config = dict(
    n_layer=15,
    d_model=256,
    n_head=8,
    n_kv_head=8,
    head_dim=32,
    d_mlp=1024,
    vocab_size=1237,
    activation='relu',
    norm='layernorm',
    norm_place='pre',
    norm_eps=1e-06,
    positions='learned',
    qk_norm=False,
    attn_scale=0.177,
    bias='all',
    tie_embeddings=True,
    parallel_block=True,
    init='normal',
    init_std_qkv=0.0234,
    init_std_o=0.00427,
    init_std_up=0.0234,
    init_std_down=0.00427,
    optimizer='soap_variant',
    lr=0.00356,
    lr_mult_qkv=0.4,
    beta1=0.95,
    beta2=0.99,
    lr_head=0.0105,
    grad_clip=0.5,
    warmup_steps=200,
    schedule='wsd',
    decay_fraction=0.901,
    decay_shape='linear',
    final_lr_fraction=0.02,
    batch_tokens=[131072, 262144],
    seq_len=128,
    doc_mask=True,
    z_loss=1e-05,
    train_tokens=597400000,
    steps=3043,
    dataset='wikipedia_en',
)
Each number is 128 + 24 x the weight over its row's rms, rounded and kept within 0 to 255. Layers, rows and columns count from 0. Numbers have three digits each. The size before them is the row's rms in percent of the matrix's.

# layer 11 MLP up, 1024x256, rms 0.0941, rows 672-697, columns 128-255
105:132139110126108117166124113140146130126086118071109167153120177128135132167113105117112122109110121146096139073136134152135132120146157171142136113119116139151109122151142167113159133112114116107150118138115145161130150149102121117137113095109137123116111155124101108109159107105105155099123134128143141117143114138112149161112138178103118092185159128103154134079119139109107079068148
107:162118115124133096111113139138087119118126130121152119109121115113109097138089127137125150186115139098105167127142129146148157154089122111153125159153149117171108098120070135128111075177145154137178162113090177133104172142127150136150117172137100111149115141106106090112130115145117136144167146146146099120142147135114077109155124143190117098111154133083092128138136117162134128109159
104:117142141143090140112171126075128102117124086128111155155153092058121103151106108135153145130139210118160123111133146116142135122117142099107097101096150156122065139138179146155187146128146134145127092104120125131152137145157096118125100128131118117126114132137122129140129111139117139089177127150140127125151123107133128129144118150167119092130147118132058140139143146132107108149129
100:129154090149122079141108142086129155127084149111110175130113094141153129102168104157137148133089169140110137115103125101122156147115173179110091132102153135163147097084148118145111125142077131104178108149156163136117149132127107096139110156111153141139175145151123103156112138062175108160117140121132154100136095115090145142148142119164110147073087115137137135169108127129154144140099
106:127103150108153154164134160122122170131144151150083103112170086160132106123138082097110089131131161095118116101095142127141127086116102164112129147146136124154105164112123131144143121141132131087150107132124124077085111128150149100117126124119114099145153131137136157131107103164125148126161123140152139187109140140179117173119155123127102141107133106148133080125121102107143155118196
104:137106131117112108129148122130162130113120079109132109069135081162094143157110161125145117087141131137106115159096084165116167137149117105098114129133173100128126159161094125149179121099182154120148118162114103152138084108134131149148128089132168122128091181125058094174152108129141136130151130140153121114146144136130116135074133141164148149115120114119117127136140110097092100143149
105:167171128116089090124095124132120092119117125139128147087166134153150122108121162136142131109117082152087160115118075122108088148125108167104137121146147129132163126127123181124118131147112131160103131126090071095113110096141112138103105124079085134142113104135122097150162157110106170082162098133153177113100103156111120110161163139109121117114126150164092131159127187142142192127157
099:095122153135105133120154145124109143145155124125122144124103099125144133135142149107066163115112150141115126072140169122127153116151143134088113178112156132115110151113079145155124185126126124125114089164150102123184145110156141096125128166068108115149134155157098141161116170148092104153121145134149134149138111144154158092115094125149089095112136158116132149132095159099160090137104
097:137130134104120112118126131116116116162117096159109134162151143137122171114128144181137150103130170112126128118115112124088176126118145179156121152136118142136102083110144107133082108173096138098129173110127094159128140139170124140131120084110126148089085120157173123105137129091149130126137120091124106115128127136153148147092141044146097162150100121122164141114112158126137137114092
095:149133127139139125180129133131100137111132139115143143120176112118182124190138128139108145135100125109188120109133155150143089104145139114071109118173162133152176123129103100148141144099091122132103105137119122175128131075087101135103126146153132119119125181157139137110126127101158137130136139118108118126137148116140159151124090121126140147126140071134146154112081069146119103109128
100:107102128139096152168130146149121150127112148130124123116127112132134125139076143097105088135109125140063134132148105144132156141069127111105121142132168157122136119107137137088084137105162115161111130180089150096148119105127190141159120130126121134125148135128074101119140112145157119130138139131125114176161116097097129125120136115142127130104105171112136139116124112144166119149134
099:134147088132111130122159149108098116134096141160121082084139158135108096141112161123128110102121145119122139121132136121088152125126111196104144116149150163143163133168117108095095147141100091090139131128105177136148175120137157159145135149085126154148117146147104141120141115096135174113141102121106156121155137076106126143093134087126152140119153167087131166099126080132141082187125
103:102171157126175116140176148119121111162129099125132134096162156156086172136118105109126119129123139123139146107098176100125115133118170120119130144146135130134116066104157159120138115139171092121142121124132147106134105170111100129071155134114155117145111093076186095126137125144107146143096092130102111112125100159163100127151103092128103114140123095168125086126128127117137142150097
099:144146095121165134142138128099100135121132130101149083147163131107136152107141116119085131117136131135138141113135151152102150146164106110158107131115147102113164143135132111102166112108164092127150171144137128127148105138155148102107179146156174112126121168143141144098086071119146165117116140160076124118124126094086149180134157125150177122090127143111136134113138165101153149152205
099:144111130134120129141114130118117147097140143106125131055103129138138093124104120188101139148116159129150139116124119142147135161112151167148111130102146147162119144129117113078105164166137161110122094125153150144150132139135090101118106114138134082141114125130148128115144102153122127144107156133118134126141145109082097155097134165126121100125090142107091134114096095066137085138161
096:143068116132108090140109130120120103079138160135106168099153092113145141163134147135135108130107143119166150115126165107099137111142152164108118151131110117112118124125166151145163158116178156142107140097155152080127115127121115117128181140144124132169103124129104145166103081111123125146147103094106158160142172134131133110159134154189154122155155043114100124135112086144108129146110
100:099104115122160102111069106154163137158121162154124087119159100077167122089141120159117146091104100118121124105097153070163138153169131166137067117137113156122120170174161108097140127170168113165128132143123109134141103157151136135128114154127128094156132113115086142123095175100123135136169150080138100135169143082119130126112204136126135079136119117136119089117121136107128154099104
095:132157105124095134103082176096132120114144107135121196122124170113102126129091169151175134141103131112166126074111110082135155106107124152126115087140141150128160093106102126119124139106121114163141114186079150113132142113123109087106129120159137098109126124146113087147109175158105163126122132110056153147098100135140110138123139161107128130104145146166120152123084088107098148113142
107:126119125097169120150150125079086061147173090092140126124112096101151111081138140111154125158137165133115150105105100088128155116139135115154113124191098127109198154146131079155109131150155132126119132112105078105086140130141116133132122095124165103165142121130107152116145176131117118115158132104106107159092130158137154144111124109155102133125116132116107090140115145125117117100138
093:128132082148112126112116125136114167079149148145111108140072106131144103099099135093128151106121139105131129126127139101115131182087173171102159170130184094096102146127156094083089144166173151127197157143107139125127119100092103135138130113163193110145141131115138143114145089151180139129174145152092121126135099138109128155110161128096136097104140129140161102076083131103142135116168
094:131113113131150103131127155116165158112067172083128180103107102129100095146109146095123141104126139128156152148138112084146128150128171166124093147098121123134093135155128101134126141134130082103103111124123084129124145094182121136117168123059084170157095138138135104144165101143134134124148150190153111117132117138129105118097118135153164108106139127138132100127140117132111102103154
100:117075148122073182122127119118102177111194105121152152152157156145157156094098126144094130104137099122141116104144134126139110109139158123135124153142164129134095103153142157122121177113131100143116092102097143173110176151157113128124112149134124134142127100127067120131113076154130144117153120132169117131126150120109150071180139084137176110162142115100129117065154109120143134092127
102:126140137108143122118150099153165123081118124131075109140134148097103170131092132128124157114084134143123137139135142123097145085130148121191107131151109140120102093091109167124172154072138094133136096131126113122125165148149149157136121109139137109157134155174123093145102146109134133118091160136139153162128131133101082148147136109147144124135128110102092137113148155135131096079164
104:147140101079157108119183143199164134134159130136103147142107149128138189141152134149147182122152104110136109118121130131115113136127129137147154124150118109094129111114142146115154072129151148129114097152133178101152094153176148140096091139109114113126136106118159125130142133108123195111188129124137151090121176160131124147091146163142071134112110120141132117169160145090103100101143
099:095133114153155165114155141132144185061127140074166123128106167096126186127136146121134119151116115108118125106097116102115093150142121142095101106106077127158148135133111093144135109139135143143103174145160157109180135113143133111149098181134099133092108095151148096138117124116166162111126095107115124143179104173121136151109163168168114082137140128176118120162102156121135086133123
101:136124176132164136120120125143137160122127139188109108171100137155175133109078148128126157110141131110137169135100152159133112146118116095142121163084136152132105069196108119134146104118092119108134134120091099108122141128126142105090118192152175127154118138125105149125120154151099122109124141107082132129126107120097129135108148112149113167204135134166101132151112131157128181141086
# layer 11 MLP down (transposed), 1024x256, rms 0.0863, rows 672-696, columns 128-255
108:138136099119080070134099127128103148126145141153121143145152099117118143084115099122118151117122129137123138080137122116111116145073140100130126162096112142127141090153126168111103141117103120126121119093105172145152125126184148128131116093161134122117109167087127111110124139125127148103143071160173103156091124155157122112080107123128126081151102141143089158115124168148171104106138
101:146153131126129119123164129140133138126122148175170099148134128136132139164139131137150154117127168137132113101171149136151103155130143127165167103146123159163108117081137118122116110122130138168150164110128150141134136124118138100151108116094127084135100124109138145107079119112105152110076117103142113140119146108133133121187116158113135111161131135153143113101101137142134191091089
109:098163181178094165117147071124122122117103115139152087171124110131125127111093106126156130123156119069128099140182125122108122135129119119141108104101135103121152138115139160143109106132119117127138118122120170099129143138132116136104158118130173084116103101148108103144123103116132127175127135115137157147140159171111134109140106145128175091141151092149111074146138101150143125147085
105:149151093107142131151147164116133109134159098133097142114135132131101117117126141133144132097143122146097097138138101139122122088136184114101100111130119115108176118103138108134134134149167105113134141122130140074116113146162141131081085090124120143101119159081180147122142120121122129062116132159124115126135135127134091148123117125162132165151138093121128172131144159130143113113119
104:133137157122160163124147166119096137090129117109157100111156175155087063101146151115088109139088144126164160132116153191133167084117127142139089102119092120135118133106099109144102133156134150141138125145133140112122089106089134137076113127130109122150128113136109159153159139156107146127136111161114094144164091138126124152112142093119150074125123102109157108109124111130097190128151
089:148162128121084125131126108139150135113121137128160110126140118163111129090131155118073102090126131150116157093131153136132154138148144121068117102083123139164098109131137111129109122130091202132100141132155136117139108141144119116118137144172133127135160128118109157124177128109158136139131124149088121144108128105142138113126146137081136120118130138126171166110153112106143162149113
095:198121094141099145098176131107094082098134157137106144137128155106125146127162077133148173103161111146134120122112113124165125136148113157039158101137143126108107168109140177158145127147145107109167142139090159118131133145155122118163130124116120156090156130165117098142131162132142115073123138133164123121122145146107151103123137147142118135155116133141118124115108153125101113132155
067:117128167133142118122118128129143102109146124130139113148119127120130143159106137139107120121135110126132134159119102103124144146120115083000147131129141144123128133115161129130133151121115123104139126108102145107130148129157176129119113135146129133123152115118116139107111134107155107158114122159138125132114125105127122157138112133112105118122128133104113120088099135120110139113139
101:113114154126119135151155108078130131125099154094094120109134147142110134139130111092135088142102118129105135153112092172178098156130101135118149132133168152164139104106104115162135142103121121123108159148128139133175133142152129109127129157154141141143104155152127124148127122106118115150126161096080122130109137150149171146095159128152139090151122094092074121099121096156154090140088
094:157162173159090163164155115148138182108131107110121086150147125121122127116129076088143125142136132136127135126137100137133127181125121130096098128113111122139114155109132071113103116165137126193140154161116112122100066136139132124165137088128120150145153177084143154129115112092122109129156105086125116179171099132161140119127148098135129121150146114127118102174111119115107121168106
091:167149128135148102090133112123146086132120129132164122148132113169154146088155135144109083101124149119114136140118117155122135157120118144000169124130126086203123106115106107135124087142123113144125105119109140157152111143107136124133137127130146145120125136140172118099140107150139106122059133111114115128152100147119118105117113129146126155130160147153140095128146155122142134140135
102:129153106127155142153150135096102133159124148168135102126111160118135091127151138099160168114104119192113133094140093131156172131159096126118109085116103148112161149150171132156092143148130125102139124146136136109105165094141149127132116131114148177127126159174182148118189163097103091128135131136117126139160103121123122149132106142140121171162126123107182084121113105105135139117145
101:117091106117133084129135116135125137092109166133113137142117149142119112139147139121103112104100121131134148123108122120181148149102105107065118133110114132189129122122119121161111145175097128172145166078126152128107095169127101082114116119118088137153119126108144182109148154159127169140170120127112102147092132131130147126159160149139130108156105174106089109110151142145114100130129
109:128114098152154106162116114107100138140158093149168145155107146146114112132070174168149101116172127157148142112119134117132128116111116141147118132100169110137174129134125084150139132141101179105111154105154126124133127149107140063096146145141139112091142143127176120111136135154122176162139159130109141146122142108107129157129149139084134133104189078122105120126103110112182143119125
099:136114147130147146118107127124157116135149111128126101115108124187130119157139164217112133115176125159113105120139163154156123115160157166123147118142097177172144118104122115104106115180135125118144131146111104123165110180110113133113095125133086058122088129068132139099154136134125150110122162108120106155130161090180141153096141120136135104138116110118100112141130133117130149147124
096:154166116181116130120088127171167146138121125131116148101138147151116122070104138079100115143135123130135098136118114147110153127153097119079077116114184128108134116103175145120119127131144160157114117134109139085108144092147101083074119129129110103156096099119112134084152101127123121175116163129127127126146110165133147105104147168127158121134140110112169153126172098145129137137110
097:138142095140150141098095094142166091149099138116150088115128138124150114121152145122125109066128115120159142065110125123176131144164145128153104123144138130124124116156099132138112129153175140109142135125143094116117149102080159147130124106173160099164162164159134081145111133093110164127104142161131112114123134121109128109129113137126163123072119171110138128133106124139134104091112
098:108146142136167046092102087118109158104153113136145139192123162163106075147137134104117149131111141170117179139113101113137138191104110146091121106130117134128150105132123138104114133141125149135142114110158100135095183116137160183148118114178121146124107145128183153118113124107166105128131113125124159141150140146162110122108145109136143133163124146139172146132094147147126139099157
118:140133108128138123154172169117107124108148112127114126147104128145150160143178133152130090100122173155131123135150109085131158137121105177160148102170148103137085130116092104127118109117106101121149111081101093084091112141147148156120109148137110095165137132143148115142122117136149117119115126141120145112129105158152079184123126130128122109145105134139154139140134110137120115114122
089:133119160159120110098149099138105113117119129134132167160108083125122089111137122113113085128157125112171119123093098102120147064132104161168098128114094097165135121120157143117150133137108132109111153091111117139116111106119118116112148101158184140088108159174099125134093130116160113119125105087102113148132142123111141142134141130157112155143091101111157133145119131133147154130142
097:146140110105117140099131140128119163118105090086118096091121122163132114151128167126110145125115157097158133098125133089137170116162097120126112168136133124088147124127106067106132117121079139089106143147136137166172126172148164126142091155142133144132124141103153112062137165119159130146130120140112118106135115145123152144151135101125119114119146116122113080154180087144074163157136
099:146159173109111098132131118136113137110139118177168143149112103098128112123121101137107087127159114127158157136146152153116138072133127078098111136144111142132145107151152157130139128149111144190073099107123125143106150167120120134132145137089144149109148123140130153146137154140119111125134105134114102177140122119132096125075118124099144162137090153127084161099129161166184126101148
108:098137128128110106144105098129114157130143161150142156097127162133129129137146134123126097124134140103123156134147179131136107121153161065107124119081144119110130166125149131139140113144163109117125156124090099148125156136158129121124101110141154132089109123101135092089118135086084075111100153083124099119118112130097119159135135134149155107135098088145145133171155122142136161100122
101:114118141171119103152126117106110118112156141096121154098100121135123139123106118174077129100152082096147142104091084115104132101124124131131150092099129157127133087105141100122095133097113134115128128136139148142129103086182103154135113118132095125136101124134152116136123152211130116132154096096129122127087150142162115108159154112094118136155101084148152126128131122111158111130148
100:106116132119101117121149136157133149107121112146153106152155153113137116116099157118118090093152094107156119112150120075159130142120135116093142144158132104149152141129129120143107110147128119105144119095108128151163125143108131191094087075126105110078136110122106159114144167118077108129147154103105151108097139090113085141144120126169126112183138135130123122109153109133122100081117